config.toml
n_layer = 12
activation = "squared_relu"
positions = "rope"
qk_norm = false
bias = "none"
init = "normal"
optimizer = "muon"
lr_mult_o = 2.0
beta1 = 0.9
lr_head = 0.00593
batch_tokens = 131072
doc_mask = false
train_tokens = 760100000
Each number is 128 + 32 x the weight over its row's rms, rounded and kept within 0 to 255. Layers, rows and columns count from 0. The size above them is the row's rms in percent of the matrix's.

# layer 9 MLP down (transposed), 1280x320, rms 0.0186, rows 150-187, columns 280-319
size [ 95  89  98  98  93 105  96  98  98 102 101 100 112 106 108 102 106  98  97 103 101  99  89 102  89 107  96 108 103 100  98  95  97 102 102  83  96  97]
[[102 160  68  68 162 157  90 127  85 116 132 152 186 200 122  72 102 173 152 168  54  97  59  84  99 112 189 160 176  88 119 119 122 118 184 172 139 126 170 107]
 [ 53 152 135  83 162  74 154  89 107 133 109  94  87 143 142 123 135 162 109 156 101 173 184 148 139 145 117 133 117 120 110  92 180 162 154 126 138 138 130 102]
 [ 88  84 175 120 127  97 113 124 140 125 144 149 105  25 100 119 157 133 143  88 114 121 152  66  89 104 114 110 205 104 129 121 130 156 144 149 126 143  88 134]
 [157  70 141 135  91 134 144 174 103 143 114 127 160 130 128 146 154 127 127 145 132  90 187 122 169  64  83 130 102 134 158 158 163 119  66 111 158 182 170 148]
 [ 93 188 118 158 100 121 166 183 193 163 116 108 100  70 110 117 108 157 159 137 178 189 156 141 112 175 158 130 147 151 140 141 118 157 151  98  47 151 103 153]
 [147 118 119 118 169 182  79 129 175 123 114 129  77  73 147 136 136 136 162 103 152 230 157 148 161  89 120 124 132 119  97 109 145 155 135  90 154 116 111 154]
 [107  99 177 148 151 157 153 107  77 115 167 194 140  88 112 122 108 141 126  97  65 114 112  97 107 111 135 106 152 141  89  43 201  85  88 106 131 169 144 118]
 [121 203 112 142 147 114 121 137 191 130 160 147 149 100 166 119 117 128 207 153  96 147 102 176 116  97 138 140 133 104 162 113 184 112 156 108  73 142  95 162]
 [109 143 165 152 114 131 129 150   8  76 154 124 177 171 143 126 104 158 129 150  97 196 123  91 112 118 162 147 109 163 111  82 113  88 149 118 155 101 186  77]
 [175 160 131  83 121 116 110 116 137 109 106 138  93 160  85  84  81  85 125 127 107  98 143 142  74 121 185 158 147 118 133 115 150 132 123 113 151 153 105  92]
 [155 158  89 120 168 114  97 143 167 138 132 100 217 102 131 139 101 130  62 144 110 171 165 155 124 150 146  97 193 102 168 122 142 101 108 189 133 140  57 167]
 [107  90  75 171 119 114 134 208 135 140 155 123 165 119 108 153 153 158  85 125 146 109 139 136 206 142 111 143 100 110 128 129 142  45 169 127 161 126 139 108]
 [110  97 213 123 162 138  90  93  63 169 142 118 113  93  93 193 102 102 170  94 156 132  62 105 153 159  99 125 161 157 133 131  96 125 147 144 152 107  85  89]
 [106  64 191 133 125 110 139  81 134 139 131 155  93 120 156 168 172 106 125 147 119 134  85 121 112 196  87 116 124  76 141 129 163 120  78 163 134 145  91 118]
 [116  70 147 159 196 130  73 138 120  98 161 123 115 143 140 144 134 186 180 142 193 156 203 205 122 147 108 162  89 163 101 142 131 120 135 192 141  74  69 104]
 [124 133 120 167 124 135 109 119 154 136 113 105 162 167 149 121 127 176 136 111 172  87 154  92 111 185  93 150 122 204 138 150  74 147  87 144 113 140 139  94]
 [158 139 170  94 137 155 147  96  48 105 142 155 130 134  96 136 124 126  72 115  88 114 113 122 140 131 118 133 202 141 158  89  87 116 150 161 116  87  95 161]
 [114 123  54 106 149 112 168 129 160 163 147 110 112  57 164 158 128 171 112 137 128 179  98  96  73  94 133 129 153 177 127 125 151 142 119 131 100 130 202 140]
 [169 146 127  77 155 113 133 149 100 111 156 104 132  99  91 173 132 125  48 130 155 114 125 123 142 115 129 141 133 158  96 209 138 121 134 132 117 117 128  73]
 [113  90  77  67 128  95 122 140 142 176  79 173 146 108 115  76 127 154 100 121 115 171 150 127  83 142  69 129 144 195 110 136 104  91 143 114 135 119  99  80]
 [148 135 147 118 165 140 117 109 110 155 124 208 146 136 129 163 142  88 160  46 189 129 168 124 196 151 169  83 123 162 129  89 144  60  98 150 153 141 156 132]
 [225  99 152 111  89 120 122 113 168 145 156  57 157 143 111 127 169 143 142 139 124 103 107 144  70 111 145 178  51 136 184  77 121 151 179 146 201 145  83 101]
 [117 122 133 182 112 155  79 224 122 182 136 150 118 149  67  79 107 156 133 155 120 145 177 110 112 128  78 152  92 164 168 180 101 146  98 111 135  61 100 123]
 [155 176 153  86 125 110 103 160  58 156  83  91  84 104 120 129 120  84  87 143 107 165 107 120  97 157 188 117 111 121 142 142 104 187 133 151 105 121 143 128]
 [111 150 128 131 151  87 167  66 137 133  92 119 144 153 160 129 113 220 124 141  78 144  93 121 103 124  66 114  95 150 159 161 121 152 161 140  92 162  71 185]
 [126 156  96 125 114 162  80 149 115 143 116 156 119 154 139 181 143 132 190 153 150 108 115 105 125 157 126 109 146 123 181 168  97 148  80 181 138 199 122 151]
 [176 173 151 159 107  83 189 128  96 102 149 143 109  88 133 114 153  65  97 141 183 104 185 170 152 191 141 148 132 161 138 168  82 101 190 123 136  68 103 160]
 [ 97  95 100 188 101 131 111 130 145 117 122 137 131 113 123 106 168 102 150 114  90 137 160  71 129 134 147 158  79 129 128 184  87 157 177 136 121 119 110 186]
 [ 76 125 105 126 116 199 150 140 198 165 120 107  98 159  95 103 195 141 135 115 123 138 139 155  81 104 114 143 101 145 128  83 110 127 114 208 136 100 154 126]
 [180  93  59  92 124  81 109 138 103 135 131 136 126 132 124  89  93 158 115 103 115  69 119 203 131 167 146 192 120 158  84 181 108 152 136  91 134 135  56 163]
 [161 130 128 133 148 111 124 128 135 185 151 151 103 155 134 172 134  47 146 165 140 120  69 111 111 156 125 121  70 139  82 180 145 105 130 136 170 111 158 149]
 [136 158 115 109  60 143 138 133 147  82 147 192 118 168  71 100 100  81 141 163 104 138  93 166  84 207 136 104 142 163  97 101 171  63  75 168 157 128 163 122]
 [122 132  70 177 180 132 154 125 138  84 136 159 158 113 109 152 140 110 151 210 106  78 135  40 134 183  58 135 121 119 102 143 130 180  66 140 114  83 102 135]
 [117 130 104 115 148 129 178 102 141  88 151  94  61 147  53 138 180 117 127 100 124  53 147 140 135 180  91 122 132 164 154  67  86  97 125 155 106 141 177 132]
 [150 147 150  99  60 153 114 112 134 142 124 137  69 105  98  92 111  86  83 116 133 118 173  79 158  86 141  95  99 147  22 141 119  88 144 138 116 145 164 138]
 [102 221 143 216 104 141  90 115 105 105 110 138  88  97 123 123 151 102 134  83 183 157  76 161 122 156  82 111  99 135 171 107 123 126  81 120 152 106 148 109]
 [126  84 176 136  89 173 134  92  93 124 114  76 149 132  99 108 120 122 129 144 142 163  86 182 140 106 108 162 103 146 111 155 170 132 189  77 164 194 148 130]
 [111 117 180 192 150 109 136  99 141  82  68 120 149 150  32  89 159 106 104 147 143 134 151  89 109  67 165 120  82 138 141 140 119 134  93 144 187 178  95 146]]
# layer 9 MLP up, 1280x320, rms 0.0378, rows 151-188, columns 280-319
size [ 94 100 104  95 104 101 100  95 108 106 103 105 101 112  97 100 101 106  94 101  99  90 107  99 108  99 102 101  99  96  92 100  99  97  93  91 102 102]
[[145 145 109 178  91 134 116 151 106 106 129 168 150  59 128 123 163 105 101  91 108 151  59  83 142 160  94 151 115 125 173 173 115 136 107 110 124 118  80 176]
 [ 80  95  81 109  71 124 112 144 113  84 132 153 146  95 101 102 135 113  77 159 161 185 129 117  78  92 175  43 115  90 156 132 159 148  95 142 137 102 139  99]
 [117 131 115  60  57 100 137 139 138 150 101  99 100 119 114 130  48 108  71 129 113  88 188 168 139 140 148 136 130 100 165 184 159 122 137 183  79 131 140 106]
 [144 185 153 152 108 112 163 120 125 139  96 170 125 166  90 140 122 142 134 164 132 141 128 180 134 117 156 108 134 146 140 200 107  84 155 101 139 108 137 153]
 [101 170 116 151 152  36  88 202 143 169 107  91  87 133 139 178 156 161 171 110  80 130 140 160 108 168 100 173 106 132 163  66 108 116 116 153 105 161  84 108]
 [115 141 101 169 141 148 109 152  98  77 104 133 189 127 153 162 135 169  97 131 147  81 161 131 127 154 131 123 138 143 139 112 154 143  66  75 111 108 179 159]
 [103 124 183 126 176 126  89  77 141  55 152 137 164 150 135 149 121 108 149 172  76 140 118  85 124 147 122 142  98 154 156 109  74 147 193 140 109 140 121 178]
 [143 116 124 144 108 141 121 131  93 151  35 145 149 168 154 134  92 106 223 100  78  80 118 169 113 194 103 151 127 178 130 110  89 108  87 150  78 120  96 122]
 [ 86 143  63 177 123 123 130 136 171 136 154 101  89 147 131 108 136 139 191 123 140  94 194 118 102 109 162 157 112  88 120 173 118  92 151 135 124 147 124 115]
 [104 140 147  68 131 157  82  88 170 113 154 129 119 131 215 111 164 138 110 129 167 104 136 130 114 109 136  73 150 118 138 121 134 167 149  91 108 199  63 144]
 [153  81 138  69 135 163 110 102 112  82 193 144 179  85 111 140  75 113 101  92 136  66 109 103 155 134 123  90  99 107  79 135 136 117  91 128 140 152  93 163]
 [116 108  92 105 137 115  99 142 129 152 140  63 137 167 151 152 187 155 141 128  99  90 127 105  94 138 152 115 101 100 176 149 112  99 101 202 155 141 149 133]
 [143 147 114 154 149 162  81 120 132  91 110 122 121 160  80 177 151 104 143 132 108 111 197 137 123  68 107 182 135 109 108 140 196 139  98 142 141 194  88 101]
 [116 158 158 169 171 148  91 147  93 100  71 148 123 151 156 129 140 110 142 160 140 119 153  99 146 124 129 123 158 175 166  94  90 152 103 160 127  96 133  59]
 [104 145 129 109 110 114 168 139 157 129 104 117 140 136  97 148 118 198 119 169  98  86  76 124 123 131 186 122  97 128  69 122 204 201 111 136 124  91  99 123]
 [108 117 121  94 126 159 149 150 155 173 202 117 107 154 148 145 145  87 115 145 106 154 131 192  88 103  98 130  98 107  53 150 141 175 109  84  89 149  48 162]
 [152 111 109 169 117 127  69  70 136 106 129 119  50 139 109 137 107 165  55 105 160  92 115 175 161 134 118 146 163  46 100 183 205 120 113 161 134 136  89 140]
 [138 121 153 149  67 108 111 148  63 174 165 153 119  87 144 160  57 166 124 136 142 134 146  88 113 126 123  79  93 127 104 237 155 135 160 102 127 145 125 155]
 [122 177 171 153  99 117 111  66 128 155  98 116 131  61 134 147 135 148 187 140  97 124 138 127  98  96 102 130 160 106 107  90 100 160 112 140 125 125 123 117]
 [131 123 148  92 141 143  92  95 121 116 130  93 118 132 155 143 107 159 114  87 138  71 156 160 137  88 183  95 188 151 179 132 125 176 145 151 144 138 127 125]
 [ 89 112 126  80 119  63 146 105 154 159 150 123  94  73 114 107 112 149  98 123 132  50  32 133 138 148 151 132 166  91 142 116 118 145 104 126 106 132  78 179]
 [131  45 200 143 149 143 107 116 154 175 138 136 140 137 119 128 117 104 105 231 113 127 162 123 181  86  69  70 221  93  87  78  90 174 108  69 171  86 145 186]
 [168 163 121 148 137 154  78 108 121 138 147 126 157 127  62 174  88 124  93 177 138  95 109  72 181 206 166 129 119 109 107 135 147 170 114 135  62 156 148 109]
 [172 139 125  97 115 144 116 137 118 129 178  72 120 136 126  59 146 145 137 127 187 107  58 161  74 165 144 154 156  88 160 134 146 114 130  89  85 115 153 137]
 [114 130 110  94  79 147 121 135 104 139 114 182 118 172 123 131  90  70 113 162 112 148 128 140  65  83 132  94 172 117 106 203 112 103 141 144  78 110 123  93]
 [131 170 124 140 158 150 113 131 130 150 122 168 159  76 150 118 169 132 133  92 162 107 110  85 138 181 145 150 131  78  97 136 151 181  73 174 116 121 123 166]
 [ 80 134 136  98 115 115 143  86  99 114 124 192 156 118 120 142 161 109 104 130  44 108 149 185 119 113 130 130 159 144 154 112 124 126 120 128 162 181 133 120]
 [136 112 120 149 149 106 139  73 195 106  90  98 101  82  92 133  92 156 164 182 133  99  86 115 126 179 110 183 173 152 100 133 124 156 171 118 136 135 140 102]
 [135 180 223 154 139 148 126 100 107 155  93 114  98 112 186 110  62 162 161 113 112 163 125 124 100 110 120 135  83 148 146 146 143  85 172  55 133  69 153  73]
 [155 109 121 137 215  76 137 177 116 127  98  94 106  92 107 109 108  79 126 140 176 135  90 136 160 152 144 186 165 198 154 139 159 143  82  77 143 190  65 123]
 [163 123  81 130 109  90 200 117 131 116 104 134 110 120 138  75 158 168  69 184 106 129 142 164 123 118 131 105 127 110  98 174 148 154 134 111 106 102 121 120]
 [173  81 180 110 133 136 185 147 113 140 142 169 128 117 104 112 104 114 111 136  74  96 124 151 144 119 160 101 149  88 188 140 113 130 155 154  68  94 119 134]
 [105 163 143 123  93 116  64 159 130 138 161 115 159 201 116  87 116 141  96 106 152  80 137 110 155  76 136 139 124  87 135 174 124 132 154 144 147  96 151 132]
 [145 122 165 175  98 165 131 217 115 117 144 147 190  77  86 215 103  52 100 110  77 129 129 134 133 158 121 195 137 167 138 123 113 107  93 102 138 153 136  92]
 [146 104 141 153  79 116 163 149 130 113 144  74 111 123 127 148  93 103 108 126  83 153 118  85 121 170 123 148 161 108 117 165  61 134 122 194 149  86 136 103]
 [103 122  59 173 131 135 118 149 140  67 171 178 115  82 144 105 145 119 113 142  91  79 153 153 140 128 133 180  86 115  92 145  97 123  74 134 116 173 131 126]
 [176 121 136 104 123 168 120 150 100 104 177 143 173 125 160 145  78 136 103 149 160 134 135 117 142 123 128 131 203  86 143 143 132 162 124  88  98  86 113 133]
 [135 124 171 108 117 144 106  96 116 125 132 120 136  52 126 126  84 115 123 156  99 127 141 146 153 125  92 150 106 116  73  85 131 110 126 136  73 123  95 125]]